From a checkpoint of a small transformer trained on Wikipedia: learned positions.
Each number is 128 + 32 x the weight over its row's rms, rounded and kept within 0 to 255. Layers, rows and columns count from 0. Numbers have three digits each. The size before them is the row's rms in percent of the matrix's.

# layer 2 attention output (transposed), 768x768, rms 0.058, rows 154-191, columns 288-383
097:199058144132110154144103095129131171098104198103144134166104147151111098126118114168078087125097104107109119186217154147095119117166146085159147161138089154157157124139148156133091179087103098072195125109107057099142108114138131143128156111146172112086121114078117134132176115193174034184
096:211156154147099143115123123165038117120160102091115086120116115160120108130120124080070087092154128155143167174106086138107137116077118106108103084201077091165152088135087130142154140107085149094097124143134096148147101134117145076181145171135137112122086067124120110170122140092103099110
100:112091115131135163086169091155181089103203089112146120148081111124149141145137118136119092125110157105129122120132063048162104162113164086129117160092117229136128129118088091132133071111147147111122137093110128105079141133102141175128166138109111154127161097106102149126130165111067089142
098:187135181133119168150125138117196076092187165049144103104144119134157088109087108131124153165141126097085111072181103104069085122127158101137155085110130172141117155093132096116123129134139134102175180122125134127126102119136144162163140163194063144156191124135126088125091091161154154152
093:098108141152097113101131124166116168120089135151137164131144153152088167125192131126136108127124163179079113103098083133116136102131169130131055118121091113084092096111133130185120149153091128117111099076130120067116107141129137092123155111158200124187069100133145142109118166070086124103
098:130150147166191116079169179110090104110103155136115165118200134133104134153169095154142139160110139116122124098125217163156193184060143117186160076155101092112125137149104152161106114101211145180106100140144111129147173068123116083131177126148068178117101074024207136110125174097135114114
100:084086082164089082087169141132082127169161119140110119149162100137068173138110098141114109137129062133126131110148097212137123085175157187130121101107135083149043179117147113183102131120163163160141129118100130073129172104132208132143109096111136089074130095153134194096104181121139128095
102:100164152103130111114174179139158083117124175100102152097128150170101153097133126167112108087122071067124094063158159119104161170127115154135153128135164157115167101103137114148141194119156172122122067107073101086191102165130180133138112105131173088101124179156195136146116103148122149063
094:080097164106187111142080122187146130142160139162080138163132136132078154107084220103134173121165086142058107118106137098122144151143138125081179122110158103151135160096116190160112151105115048142173117161153147142124153133121105155132075146118152119122182148131125154127105128117078114062
101:117100138134153163131129131141090155087150124090119140142180153107155132107153166116127068078111208165089143193127163136087103080063158108164156145084086173120088135097141158126106125115115094100120138171098098127145109117104150120117110098119149164159148124120132157127141166131146128139
091:104127151106175137086134058169133108081129177083195062134106144116126101173139148159181146150145119156109147138104151150082188126111103121090123133068101071147094140056078100107126169117183117135116206154125151177121115167105153119157094129130143170110097134126132118192104166098112141127
098:160086092159168105170171101130179159097108152157127122160135130147110119174152081078165111130143164137127132110123123104072118048146136135176093092180108124087099082115109080092080133133133092129173118100154106177162112107116096193135157121150118083143131136090111099151194149136111120120
103:156155152096144088153124109127150107114133121130168048132128109193113103115120078142084108156100091124114113088113125155091132135143076142167059129107083099089142162144095094111129099062139094166134081141164110143133103112151160116159114131203163172166056150179123087176118139130118126151
091:166115102134114102187159121137184118128181236146145103097155171157115149147170105116143110148126083129143149076120114130132139159087121128107115072173122093165122125101119125151145121096156160181159072130074121153168098128094081142142111127103127143187094144101118192146148150148154155123
092:138126115131087122126113104158137076093161133025170133186127135149082117080152097124103136151174118080110136088195123083125108084091123119143151193119068213142094091048064158115095139135110196127071116097156131112104106129171127156152138102127112121127066149192140149121201161153128152121
097:158172084204113122158128141156058095138133155099101158128109102152081097084139202119098075072147118112121113071120127119153146197194130113117070109142160102149179170142145123121167142100142104137112132108111105130114124132158111135095109107107136113141139124174134111155080087172075164110
095:110189122141056074080098081090079128155176104125127133082179116158089134120122121102080145099124120130122178162134132075170131120137125123082085160186155136121164155106058128162143130145172098142109085152144165146084128040155136171178120114183155118092119135155103155116144113089206132096
095:130129130158102143081097138161144087143106151137137146163078111121118131166124085160174154102132146158064155093198143108084120117085149164155082056154139140102064146097092118136119130161169141104076087123088168132101176127159149194107198103194163151134135087094178162140114163155126126097
095:142127087115122063149160149145104169153144072104114128141165126191093164169138159112124129157152116140162125154123115130074115114110151118143162148145139091160169118129111091137105090167146132088125054064080152091186095168124145128126118132155152091090134113135134087138177165077122189068
093:145119148141155099128115125180187084218164142156135154072130103157131065082150161134131132123146130161142100127141099099136107179073201153192164173100149115162105104113121158129143153127194102191146156060159195184160191121147149201149143174100135085097119117131110129140104120126151114082
098:111184159082166167092155105099130167092092143155035147094132125134221200124142076154178112176144067082139157152081092113089137153081114135151135084100105191126157111164120122143050136165043145104086109133145137063163108113129165166218119107183124125136115126165164126114132213134141102155
101:122061043130086118074172128140182089173161141126141149089130143127106119096152106188089154102108135118108174116109138110136124141121095156107131171129120106143099117096038136088136099123183123103128127101131106075159164112094121127095172111138121165106119143150132120107144151093177124165
092:121082119143109119105147118107193061155115109152136098150095170143136142121138149110122083112119104126125132109129125091119156143138158145127146074103110128079132146114131186115102132143120093090158191146114154161104084130133104115092091099108158070089098163136160138130190096059117121114
099:137162115165140105127167153165146151112090108074124093101208079148101149150156131074176121145152125130138107119082134194170193142135094077125162080149134173153145067119103110145121111174087092137126112144112078074103127125111083095107167146116132103164121151109080178104164121126131119121
093:110117185156161122079140100155147150158110156124154119098107078040131136113133135145118152153157099097108170029137173135154168161066081143084137156069117114114095171175091138097108153080151130132131125129126124179084115103116116127151154125156158142114124094173198141129115121118141136100
089:112111148113144144131137136150109042115154141096169085166148116156106100156092173133159175117188131081181127138139153186147153133100124093105125136127089046072130133105157115116134110130148128154143134081160101129112133178072137181096129186093073096102166145157162110119161145134166108097
096:179166173158131135095103157088155125106154123121130159162101084181128128096134121071126130141150112166104095109120126128114201129176191178049148082139122098127135167144140169134146184152159088097135125104119140147124132142109116079224120142128111100113194123162113120159147092099066162132
091:086137104068137113089133076119153049127143166089184098096089202109090168189174123092130118148119121150123125147111109102153140133158134147134120166095081135096120149109151133157136156119119115109173115152177212153101119106136127066057085137141109118103147125102146194153237070141182056096
093:132115152142077141165130159166134113111115149084121102112117141119084081146112145117123127073166166127116085110100147116096170112211161140041136068096061078132182143202136133151093143134189128132128126149114185090139119091129131180194139138165044145155183109128158159151161137144112188114
090:095207179104070193102092136127124148140099146114151156186152118237142104161145135128122135081141132136149121186125159141143127110114095078099123109115122097180117131126173085120121175067075102079177137121203117142114106124107130086167134141140127043178121117150137164129176087129120066143
097:102122146137139100079164163154084148114108087124147084104152048123132132133095152113170146190144198108110159135116104156173107061104130113117121095159103125098068088050151106140112092112108116098100144113157110146126135202119117092173143148135117165150180131129110091140136126121138126121
092:121121147200156170118153090110096117063130139182074090148134088134120133103127163103162106137111066139165150144149148176169128143159094124063138125117136114166124177161154119162132172173143150150128126153119112204102121109143162100128119172189176063072141099118145138162095089129099132090
098:091154080085117158131211165153096152121099121159109133062163121122174122125152087120140087096163123092172118112095130154175111096141109113149139149135103124140144138129155114081119080142136165177140131137072168067162150118142081157162128085130128132121089151100157079146115106082103132130
092:093134147187135075142154141139139166120128104172125095190122118148164124130077112087185070129187017161076100131118159133134118203106210114141120053174136045120109092111160116133105090184152150120166132131127122132155161110149148137183149153181120160172125122037177092154071125110081149138
093:156140144195124132063180123122143100191169099125137105157137060106108154135179101121135109137131106132127062126110173073164125068128168100063121108065149112166159162102160160117098110093110152171159101138139146166131129138129126153167089148192060096160117125129085118125142012086113113124
092:102124161157115164147130166161168147135090115109074123130119133104129146095083099142118137196137128182119114179107110147142095130113109151149130138102148177126129152128100149098117139148169134174144147098094094114106161158104086109184143145141080090093180162168128105124166098138168150126
092:048157180138113079119135108142129120093146063127108144114095161175103150147176088083051124099135192116148154109159118147186145085148137136142114128121128138116124173122143086090134063138124131156077116117057178137103142083093105131152144112092120096104115037148147124151080109151104147156
099:092176157173086115102125133121160080125127088077105098124126096141113100088167101116201136148092117106121124064086145134147106064115075058133160137106134139132131161093169161167108115132117161100109133112111121088153054080178099139139137113151089142110151128158109131149151148140172111169
# layer 2 attention value, 768x768, rms 0.0717, rows 155-191, columns 288-383
107:086119131125122179155088145143220135130130163159115200148151142099105155138086136121104166149088155116151074078092151124127141114121127143092164131054119159113129134133179139121091119143183147194159108155148161057150160158116095181107141109121075136115191206096079190140139134156137120134
113:141178153118187064118150123126075177146072146089196139144123190140132119123083125133111188172071087162129145135133186134104092144172103122141136141111178067114170123103102124107129175155106135094162116142076148145120069119151073114141112126122170127117064137110157154123132108104128130152
109:167092032181142066100125141135081120164096144146104127096129172138106119133136107055121091081158076136188145097098164106228240073118104183132103203139103129154175111141136106145128104153098168180128108165140114147095151115149131106130148109122123132140091134144087148144120210096115114145
105:195113108101144140132134095117107130145154173075101091093147097112136074118093140098164150130135088111200104136115092121111107165152119082122157136103165127169129143114148193074107099113117216116157137172088129121129171083045150123113141104109038097100177149132116138091165063126166111135
110:135088143119043147141128107141182122061134189116096151142090146155125157133050165124159101079128090133104162158111103153129078099178130122119114188099140156124092116074089108124183155165090133060134122102107106103092080121167111146124086139126130112089080163205088124164165116158085113109
110:140247149066144158148105151158197130143197139085140140091129150135183133098198107083099122085094133177131144131132141087145128138079157138106148134185130132123211103082181172064119138116127081101107096159136104148116112136077128100086131135138077135199134181117117085174165102166104081189
112:122117119160125109091092111133062174109156070141082120156146194165168100149112090088123119154109197108137103097121119142186148115076170119165074146084102084179137071102110141158174108084152093146106152182146135157082131090135117135112140204145115124132130113139063110145154130153123090144
103:150135067165118119124134171115107114180057104134195124157139127103155089165151075117095104112090129144131149094140100187134161108095162108176089176107099095081087119131176121132202135156134204141087108096106123112149123180130147123113141117104111135130089092154126147091151120139191165144
107:161157146124118125165077182152107152184069118169121136162081130108161148136101096129144185185125096079140121114151124084151134157151131128118122118116154126119163183082118115169140069106129196149155102117083168161167093149211122082135151103112114104104132120139159127152136119088141075118
101:136102140115091161072089108137127161148131076088100100114131125110090156062129083124083136108103145107145114116139068106156101132138146123114153165092128130101181068136154198149138088114073153093148109094138069132108178155127097135080079103151121049137167139169170152095143093208144121154
113:121185148112112116126112176089115105187163168129132101105140181111115165088074134150099175111102104130141125118169129114120155132095098138138105160044098144127159205116109140174111097128130132095145124133084181097131108154153146124145125118235138148152205167095131097127082114105127090157
113:114072130158114163126095120113078123172128102142102169146120138131113156166142097128128122071119133138157178131097150108151151132118137135105173105155174149179152131046095106199140088105134125109151116094108176082067160134169149163120159173108115115050169157114087191103109177087141112109
106:119141175144126105090118121114106096175076079144116114132137170105159118090123166145148114108098128112117139125162152084102156143187140085191129167105104184183107136132152165171189195119119089099083134138186105106155152095121159111086117099131183125115154147158153108166133096148159113150
102:168095117131135127161133093113155168171123127150157148116108141174138158150123068144156103155077141180158136124112193136106159153209141114128181105071151114113181178192145093135165150125179097126190120163086081109119106077102160127104151145077114127120171120064184098145094140104108039093
105:101127196102091135125136086129183197155074123201127127100112110123170159119149065164150134161092059154132114202109200132100095074110100131114184111121148157184113143130150123098155126152113142094128104137139117112180135127107110119153177131125114153124060101079118140144184181117101110117
104:092138094151127145124154159132101148133114161147167139132054123117163140107116111113107083178145151131103101115161110156087145128191084150205124114163068153108096112108186111099134206121140138121124093129123076141128101121153128079171169110134093121125164130051135085119122107230099107126
104:097088156152127094159157152116127113085155160106146082133171189124136094080130157117059175153123129124161106160100087131083128165153159116146123183118122084125158101185092164148134138117096086147110204109108127133147105151137054066126119158120098142137155141132071040127137101078164104137
106:064157164131120165172104112146093048180146153101117129150168121136161145112107087133101167156086126102072118149173112119146176131164121150135190172059200131099139087096114157114163121116096128125151086089168180127109172085144132105134077144105109147101150152086125195136115138160122087168
100:132157121124138174191056108142093143118088077128137112113121127084110153091130104110096143160068119158134140118103095188122130083145104159097113123175107134154116095161125092142039099144098157075097085175160070124095099168119119113108175140111133163171118124141124127109129104154072101154
110:159072099129083167078139116161084088174161190159193106126136164112078041111121144178142157083074162210150117090121136152124118097134150089112125174133153159086104098070147111125184117115189142112162122075116112132064150148115102104063130101090111114113171129139115098130140094136105112180
111:125178151124160125136103094167092181070088115146167079129139126152125182127107069077168098111148131136150114174163101127100065151156167101113105101146114130114113118155183110111157144201116121169111161146137141132109130064195125153150081154157107127122117067110130166140132134157124153116
102:172142132157135160164172174120111148122109111132151118096137101098116114191118166130146161123148161105177089139067159142134134131115156066124112228132113169124171186123129061161162141149148188119073148109137117128131149138114128111161130157155111209178121106092081170144091120144157131117
108:112089144102127170132154069122132219095115155193090114125095157132140147117093137122166127118138097098083124155180110109089136107190168135115119153123095160107134192120151114136106125151173102112125131145163178155167170121196121148112175091106143146119131129149152109131135123153193095123
103:139159065110159136174137098124119118118133074093092118127155127178086108091146102118144103144108095130119122166076111130054122107214116121133118082152147122118125071088191085132196117159198111154151143089150089090160138128159148116082106125086100092141121171111123100130119153176148118151
103:100115160122132120099056147133149183117176100148127167088152143104181141113177100100120100135140106182077134095161115143072127146130125121147179106175180179102082119134081138169155143130107109108121073110124177087097181121148093127126168105076131171155098132102104143114086116127101156148
104:160076152157121151143121151121137160112145107139099123110144203136142062134127110103183139126140092122125116113143202102131129114070082122145121134142115139156124170122148120133113063097045167179102104127127134141067143176136154211130088132098120128122050098096101083148102092199146130160
102:184133132164114109190139192181166146118119110184119175174153118138202116101132139160168158171121155117166104103130137140111102161142145049120125136114152161152087133121158161092124144158153153147075181121075094134171140170091100145164100106155168058158117137141090075058095197102046207145
103:162141121112159102073149097154123166118150147188188158131172080133113133122129108113142119129119083131162101115161070126131088099104140135165096152234150123104136110144100091120129120115070116117122135064124066156078134167125109071122132083107150092126085105124146097127078127138170154134
106:166156084125184088137159120140078122145151100155067075064106150116127106124101129086135139158110142092114142072142065071150147094133161203158151162095093148081169179126094185173186071142150193158108103121083084146227143106136158168092138095158089186120132151065112137104116049158086170099
104:146131141147074159158118146099092111177150182127122160142068187120093090138207092116217119115186093093169138085162179102070081163064108116153128145122182185175136116189145111091140157172122095109156085140121137165082125114146145130050141132087160093129115139131119180085167121048104118156
102:103139116160134161172104200071116137170090159100160155121114177076182099130099139111119157144133179126104180076104070113151075101116152097167109137123124100120182111127120137113119127144118115157094092095126113089187144125140134093124189101131094156150115153140087095111100163139135114110
110:117075161087129115139095117187157103125128080079133151155146126088074169137132162121076160114096092138136126190171100072146149163093144122157098079134182134169108179104094184172118157125133125118082148121180088140136104186109151164113106174137108143115163106130129156138107147206152093114
103:084194158114126114132088086111163067153128096083168145093154170120093145117141112149090136112116209122175159114142130167141168094187135142126153160160114127181092105138158115147161190102102116098091130106138177146104086132087113134086138150118138106112147123221164117134138148191185072115
104:125152150097121162174087130130135104081073100138139101111135148103115086116105097114101146068128160174108153108088076143131180146138070165222164159106100131102183113146125061131137145123127122105066125154104155150096155124129127119100127113090183204135104143112088097139100195179136125127
102:155189053129161105098145136128085104120112157152138122129198093149070102107118131127134090082122123083103119117133086111131144150168136099128067099135091098123132154076186099098135083182112101124120087175130144072100074128171095117141135113162141149151114081136095088111153163159085149104
106:221120130121119138106109086125090158139121187122099158136147140126096112084141197170109172141130088105127090162142142109098067129081123133097112099086155162111178044098073132125127221134126110143114141133106119093143102197151129159106122176117071117146090200110141110118078149149131082113
112:129086132126192125130138173133147126131126160141139155142115099156108159173095169158077098140141112115174119149156144118128092188170154184142062123165158154102145130149141128097115200128153206166134137169136105153109116128070152107129124131068075135099110125108150144127118122114084129048
# layer 2 attention query, 768x768, rms 0.0871, rows 192-226, columns 288-383
106:098120121134141108162131111106203089166109129124101202126172149109101138161078121086148109142101082121128116139144125098124135156107093192136174091161149166094090130164147150123111179104101150152161142057134168094185135139115162119036177113184157110155108108145086086139100114070176122105
104:163196094108143127164121154145172183132087123193135134172132209089143105094088104067126103123167143143101084122132082186120094134179122100139151137180151139112033179101114110139150126086060090106102149063164178206152168108133154157115103098108135038121163174129155135153127144154140148101
110:175128058121129139154196117140135130162111139142117104116093140181109142148181072138110161137085139178159106165163132162096065124152156176207053140090086145170115155144107185089120124115163112170076114158100182107118182126142100156096128105125177107182121173114058106099190149136150094122
116:093125109105124172170140136106140121132145169167158116181091105089093161084131111088116116108088129119139162081113102101146175125188135130131113073085145132151168135100123157203144178144145132138222071134103083161141138152146121098138107180178103158115138125158091082121172094190102177132
107:096141141099103150122145116117146136148128136166127135197142146049099127101119152110080142168074084105095129131155082166156158137091165140109153150146137073124105120145184101144129148101166127151178134125147064186066157130129142145167072133165130103137125140148070108131116150115075178140
107:123108159168142149111102131133117112133150099108133145133117143073154081090120133115097118170113118154113164168100120134158157108098095145100068128067132111146160196227128157126173153132069122127138024130119108114140088170152086115152123155158129138130104141153101057150123112186136111151
106:152111065099097147086096163169169085146143107142171172096128145095123073056156117112093118094167144160145119094065198075097130119096138131180152058096113158128109115111071097099151114138160162153175121130150132125163113110130155133157133128076116134084102095043216110220174091142118056178
111:099146130151143128197163144093114114153118152057129108070171140170148121162089131166116125131145085127090144127111122128152190210143100077081157129128157115163086114098170167121160099167159139154176155176110077205148107112098156138121106172137139093107184163064121119126189090141070171091
103:182143122196140131084099146123150154125164133141143122116131108116122145161092127124114136099155144136133126135116110150127170144183161128130121094089119184127147134086117071100133124186083142128131154096213156157147109125123091118140161091095096123117144067151187162121080093110129114135
109:128098144136096124121096081168092072079120104113113091191120089138133154137105164119109159102120096107094154144153128143146133215163101157129125105111083127051112164145139085122224125139079111206152148150119137138117083134128111104106140103150186116167138106118169165079127137159111163117
114:081160143087067147190078109110144179126107101136117136147115119087126146138098086122112074112094075041138163122158097115164144167162077129086141143118088108149099164127127090165145118157119129119142120140091094139109206103117054189159096172093171111164127186131126121120103154178133169143
106:143090157109097141163138081116106163118076165117132166053142123142179133159146133166155160114131152121151100107175101201107081154092137117132061146138137129166089198149151163157140131112132086079124127135162131136127173092154121125099104123137132113112098137110083055167139196147158093135
111:100159191179107095139123197155069132150146185177167113160089181137112119122134131155171123135093119131123132120127093117111180154115114128121084163139092072117149071111132118169136102106066052123075057094059102139090079157144108069161107122195181119200144110132041101111166091155131177166
106:154130068161123094142124086033144129103093132110125098110085164112131111098155182146162111174077153153106099137126142151150189170125113153109153129193135110152079138137119066149188141154135157133164094105087119099166123133071134128128135176142143185143108142150119150083112140133137084103
113:075075142098205113132140122131065129191161075129088146196173129125127117103143126170129119128133157081113143103073144164118127151141108041101140116111051104094106141130125149119173097114080096110128059107120114126105130112122141172076167129144160144139106055111106112116106162191136126147
101:133120115141121125150089164159094133130117138172108154149124089063133071109126158151104106153124128121161128160117109102164123144190050121134130153074145064153098133150147153148157123069083175154149177158111091107161196107096058168170097165114184059142141150139130114162142096140114128145
099:132165146171148152118139145143107119095135150143105088196107110110165083075156137114129161092139139135101106111125085158131124166161145129142120157142078105159098155145148099145132160133143152071124137121075087121149145158135179126096189105193112151110168106152164106136155111137216193137
108:115100130086151133139139168099096169113120125069090116112114139149141174159128173162139147107139105061149166161115129122135112177150139169111134063137131144107174133094125162121138099130084187095152124133067089046116069089070107128127141171100139155109131172170125120133188133179150089107
100:138166143097190104094139150161095132155189103126021114169102155153112154109130128118051098151189149139134146121151172158166174119139156079126074153142110111131136195080075121151124145161098147129099213170109082091073116100087140162089102182150063093170117125184104089129154079129132195096
110:161122099066036153161153184117177155110128188169128139130161143112114166155125144140143139193083082115153123135150163106059117065098136183126157108155127160123159069206135115139136070176109155146119168114123116157157133154120085128126121148060088079094186125100145131119121091070088153130
106:092070114109081136153152132136161106186089154142142129125124123104126092156099165169115117106103113110117102164146121090114102140169158158050174157175110044101108178137107119168140132134154094151086113064121065120199133124159110044143135127185135145116160103126135115143131096095127117122
105:129139136147054084134123157108041076135154098138105085117194191169117187089154138143160206115178165118131118091161129125107154132130189140136135079071126130096087143108104105130127110108141100099096108093126121121074148133122155147154080171065171114139096098061137063098106092122139185143
111:117104110103172167095136120108174107108128137124126118135210136112122155146115105165129119120170118167149095149094158160117174117159104199129092077139180146151157116155087064064097117162130198084115167083152176113143114117154103121119199142119102167140127143123139178171059143099117118127
106:127176069071131057115158105142128143119186156154119099091093148140152180135119104135127195158106124113093105087075139092054110166129166176197161103127131094170116176102129088132181130148123142088148151153154135123045093112104146116104206106113107146105085148090115101120123108098084160097
109:133117177095120100132170107144158127110149140084157162166107152108129143101145155175128066089104090094154137167092155132157189116193134130158162176132108168105129136154111121090116110159134081061160101177119111170135101064189189131103185115130101112074090151115201218125093141095131130151
112:153182146127135081191176140181150099155128150154148115165127069163052079164126108092119091083087108120080115124170117085115097151127135113131134106151122158138115083177184164093167127081117159072145128124084061156169140139107107157133130116136090153112188086101120158112145098155130137119
115:150147121157199143161137164107115108139076094181113159143130103121149159108170119120142049132153177142127078136186173083161051101077170110173125134138173102106117086078111093102139114161161141165135082139080140159130125122064167128089137156212158081132119104138113155040132120098125166121
107:144114081164086101170126076176179039116187167115151137076111127173148095080115140114127153129100135107112118172171137079182101095143140141133126125147089128083157161120123133160135125128142160121159148095130099132088070092160119090182132075144106079105051034113093140123131111093134134138
106:131159103125116173151164114107106119108107141102197123164136103131136129164104122167159144134142118104133145174198088128168131114091144134071180068127097092089139119139084126103144048136078162153143170105132107146149174134063094118109106170072122150160140148181064109050104110165140136145
111:163125083169190160116120110106143160175152116086066131091109119127141105088039163146078177088138094120147142107123117148130113133112141144117094147134098166137115139119123084084118131077099130121119123124122094109138099111160094164108129152153084135059103141153150111097132173121103073118
110:148118084122116148146083173157114115115088138116108085113141147136100044171112146109181118075148093108102115132083132158123132139175219075115087117123101165131200161141168138091100124091175150108184145120154091166103088149167144153121098130169100119106102173160117149160107126102125087146
113:125092128126106092173153106102104206125159115148128141165129123165151113239090132082167118160085098138082131187165099078149114105172066130122150146079088046141135126134155134188137194063189032129230063166110157129138136127212091136154087133147119173152119129141168094139131061137158197143
111:149120154098167193126150123122112098158134161129111113089115108068124119157147154159183130094100146083109118069089071088157148177064096109102149133103169134203124093152083106047050126139118084108109100155141100157152193136150102110120167134090111077073152137111112115100141147109124074126
108:094104117117098121123130127140117122104079140139112153068067156100159110131077157133113098094185150138105122108163154161131130124124154169115149140094153089123142132084093102143154114089097150176070111157088137098189144146123100092104139113107152082172154129171157085112135133171110179118
124:124105153130133101130114129143153160101103127131204148136113109151138136185139126131149133153086097132119168114170053118140129049255107145089120135133148062115113110102091132136092138094142143120177098162085118097114143137149130083096097099182203120119130133095125064135113075151089156130
# layer 2 attention key, 768x768, rms 0.0796, rows 192-226, columns 288-383
104:158102138132122150086135149159113105134102093106132127171114115121081132166070126183127127126086102128145106156143149191148137129141097165132122128190138117121184122127112141107113104176134089158174081140083056141098078148182131188115141150066157153131135143107086061088120117181054210128
103:146074133151135169154133107175118158071073147137121119143124113167136129104116104154139136175138115142103193144169129121149124194108068143097195169142152155132080092101092143167111099104146164110156158087143162154183119109093150161174148105114124141144085162152158100116104132138134091118
111:118114132127181169091091098091171124112081106127086135041123095131196077111137110137181181082062096087124165185136087120127120134090100085142124116117176132151081113176086130119118136101090075104151170186121160086163122129109144126124107164145170051168130120155085102169101181151156133137
109:110073119120066106170143128132170080053106169121132115110142125120089068140152097140100166119122104173084093187151152116095097125124122155153096157197151096143142095195148188132099078130105096175125136175088087123108140122095055127184088135114129137107172133179100135094165120149123113133
104:103177152112211106156144092159123176105147126156095103124128180167129148104094161139103080129156094170074115182107095080111124116152067199115115119146136143101129135158102162130162151091114136151125137121176138112152131140143165166144094108149081154100184166096133121095165170106117149166
107:154094104175140071134137125104080092140102122166135101097129165148105112122187141064092106131145112118141100100098121063109107143110168090142127154100143167198143067186164150176074153159129121094132122141144139107085141154150099170140125096178152108185145119175130161114121129114168119121
101:126164151137125100130152122117113144117098150094145091070127037134152123168082141155099167119048114094155181085063084140153126095149121148167136142186126081155137097127063084134097124083179107159108153137116114180091170145143119115087092131142114164086134127150095046133118093135159091083
107:084169075092133129142120166134139102110126138186128199181155098115164167079161138122140071142090148098167155124143145136051101097099170187143105102145132132157129125108124134087097146171136115162127088136083129144077148043125088136090116137112138133133160154115106108088185100160117126099
101:099151090164129118100098116156167111089175129095147085117156109125200145091080101145089152167067101101154065126193168116102180129145163131122104127158118131131148129153135093145154122170107143149111191151134080118103087113132198079113139128061117192090144141130178117135152168103149160118
105:108141159157135114121149106089111150117126152073114157193189093111131145131121157107127099101091105137148137146161145091128176105150163128200170100086164108109178158127153127137102166167120150155152099114157079075112079069152107135153167096056090156088183133120186129148150164112148103088
111:088091207099124138144119129080148107088087125159163082161101147086156138087147195142151089119166120139165122149107180176086130111134078154131162136139136143093176136149094151156142096088094117147138153177155148132181044074155202174096077125076086130102128104182120189128157125102154100135
106:108090079091129143104101093104141131162112125107099145135156106135125146104132103126083153101150158089157142163162114124125084168149098155152082145132147138173073146148116132201130076104160108129115086123068115080140154117123116155073081141098150158144130138132141130150115153124106159164
106:157146141124123161111136095124107147110126146124129142105177107143141136144076125154106155118105135152122187156180089112147114080074145113134105157150140094146190088154140111071132134090168124136118125179112155147136210090141130155180089167101126131178101173176176101104118140151081128093
107:119110121167156106130104131126129112096147175141154155156113130067155135102079115139138099157132080089125117171113141088121142118146123118101187122118150104114132103117120100089108165082113137151167113096148135122143107156094188109101098136105157138098207165157137114093150100163162165144
111:212114161127137129127068121159133130114136086131109076142129156142155137114160085131106132175160115134083167177153138139116156115101144157193162105082148112126169132144121108101144101127122101121094130071119110133088133123129159108156189105147144120144083124146124118107102112149114114116
103:127149180157097164092120156178158161099074171094211126094080159183113104142142126155088097149120138203133138139097133139135130129103116143105124151163127128198118156159167184138067099122120142126098125114090094070116092191099144158137125161122079141086140115154109079088083107108141091133
098:152088112124113106098100123174110132135098103077177116113154109158140194153100128170112129163124154135138145064102153114119101163046180082171105123115140174107078116158127097071158105148138128153080067155098124130180131096177166137145099118114202143121121144066116134107161172166079157231
107:195114128168159121098087101110179077155117121172104086138163079095197106097100136134101110118085139163161098143079126091081067166137156165136160121164150152199088124145153082171071158071199114176140119159076146100109117147201115122105112133149113156156140150159150063122173074168119101120
102:161148165160095110165173103123098102123113134121115129158148116150121095087116153120123091060168114154104144150104098108165170135115150090089097113166142129145148095198134157148059130063129133089123127128134153180104078092176125151138196089104164157086158130168163114163048150111082124205
112:099185127107135160109140142130180150128062099121108146128142154116139089159154134077143144071115109194112131125163083140082152071122072026078088188146132150106140117048092067197096084142135104186096129162120139135110175129112149124109115152154148129102179182110075147095140115110125141158
104:154118103134155115076139143141114175126122195137144094178175117173085164135090180137095172104108140129101119157173182169121127124158105144145164103139173169084139111081108080179162166140107142093111187068222154110120166099095145136136123093103099170091134094097129115066105098041100170116
110:171127189074196105106135149152048129099127058124130156173063074048115160084128107104137142099124147121125117128153151101152076122112138097124130219128154153140113138127127151127149181045100108171163139182150189153138177086151073089090153122070151117119151098144135164127151123144127067141
107:078171059109082110146093127178147127209147131154117186127144110135171112145125132080157131116080093143171147118081106091166161068099126117126093156137137157143134174117145178148157112105111130093162140182141135083123159095134129120171166107131119149126206131116121138183114123130185129197
105:196087130059118161153141155112140112080109078136081174182142092054120113093133129074170086106119147116196120152120109116087165161138088132125150133161126190148108117096169115142122113126068107125211046105136079165150159141180136148095130139135108122092183137195154136187148120133140180040
105:109125128122058130119076123144138177153127128110116122142113099040158106126145182103088153194150135148161091137109114172135129159101090044077165146049173125117147184139120120106152125100096105135094169109105138152157096154140127146115138138118180090083133172056061126135159075126085076121
107:114093119115117155130137168157138130137091098130146128117155086086087075176173203112087182144069183157163106125132153091145182098119056144136192158124155153149143147118119160108107167105103190120122121134184088142140150141133098165127138126120171158136069135133149109144096111087117117103
115:120096139195118106169111118162159117154088144138176118130090112124099171094121157110136136102093109132139115104145144182126138163124183054121044102107151103144144131109169186119124137216130132141095138119115120139121111122153139190217151176132118117085141105127129114069159143181127102134
106:145114129154130150143129096148144124102148139180151123127148158055134113120092090156072122170123112134102146111145124152100219065134131076111134078149059151150100103092173146149089099087124185106134086107136122101158153166123090131096114124128154185154166169127185089177122116183137122053
106:108093207088066130095156182153141107099152178096119123155043138119136114095168112195183123166091127098141141135203128123125086097151148117151121124127103088137111159084129183102138103158087136166158162118143132111117154110182144135128115105134140086121157180158129134137130154107092134150
105:168142180144105122075132112093119073127108116101096076093126119126115115212105142084114172121129114107084099115089171177092126147112177113112074104158082135086180194122143105173164149107119135084113183102136136170109091132170136128092161057097128135130129126164115161129085127130162124096
111:121144115062187153161114119149109121188137085079131138120163157160088081170074113077094141125106121111174082171179156164080135147172149101093111102116164122105121179184144085137113132083202166133125118111096059105106088133128177175103193143142094134140204128171139131143119190165091136163
104:144090145110127102154072112121056147118133121135148161130130116121144178095158142168103131152151184154104129175085149131113162135169159087203146176138101102146147100144154127077087075136109127131178077117090107086086103106142103206115148170115188132102072099149076164114112113090091112114
108:121143164080135120102131199122157170185155072123082132087050113117152154152147119119138142147113132181138118116139151134071103160109096128146120146169151112183172146100130151152138144094148131129130173099115153160097170076071138153119098122107126158170111214092124108147097081152135141151
107:133115137111094155072180126102184105122152119182073077111122100118142131164116164101122078118137121099104127135118134105112122176075152063122125151130119134096110104105149128059158110162158089153146124130187107120131119121125172137166132148106123146194147114136145087178129140154157069110
113:106136120146117081104148138078101110163214133145148107172133120136117152158145146176137181150143119151120138145143104119138086147176174176144134121158173074077170144061159137113130084141046117139118099132170189174094082111187124143124119087146107149189135118110099093146155130163155161097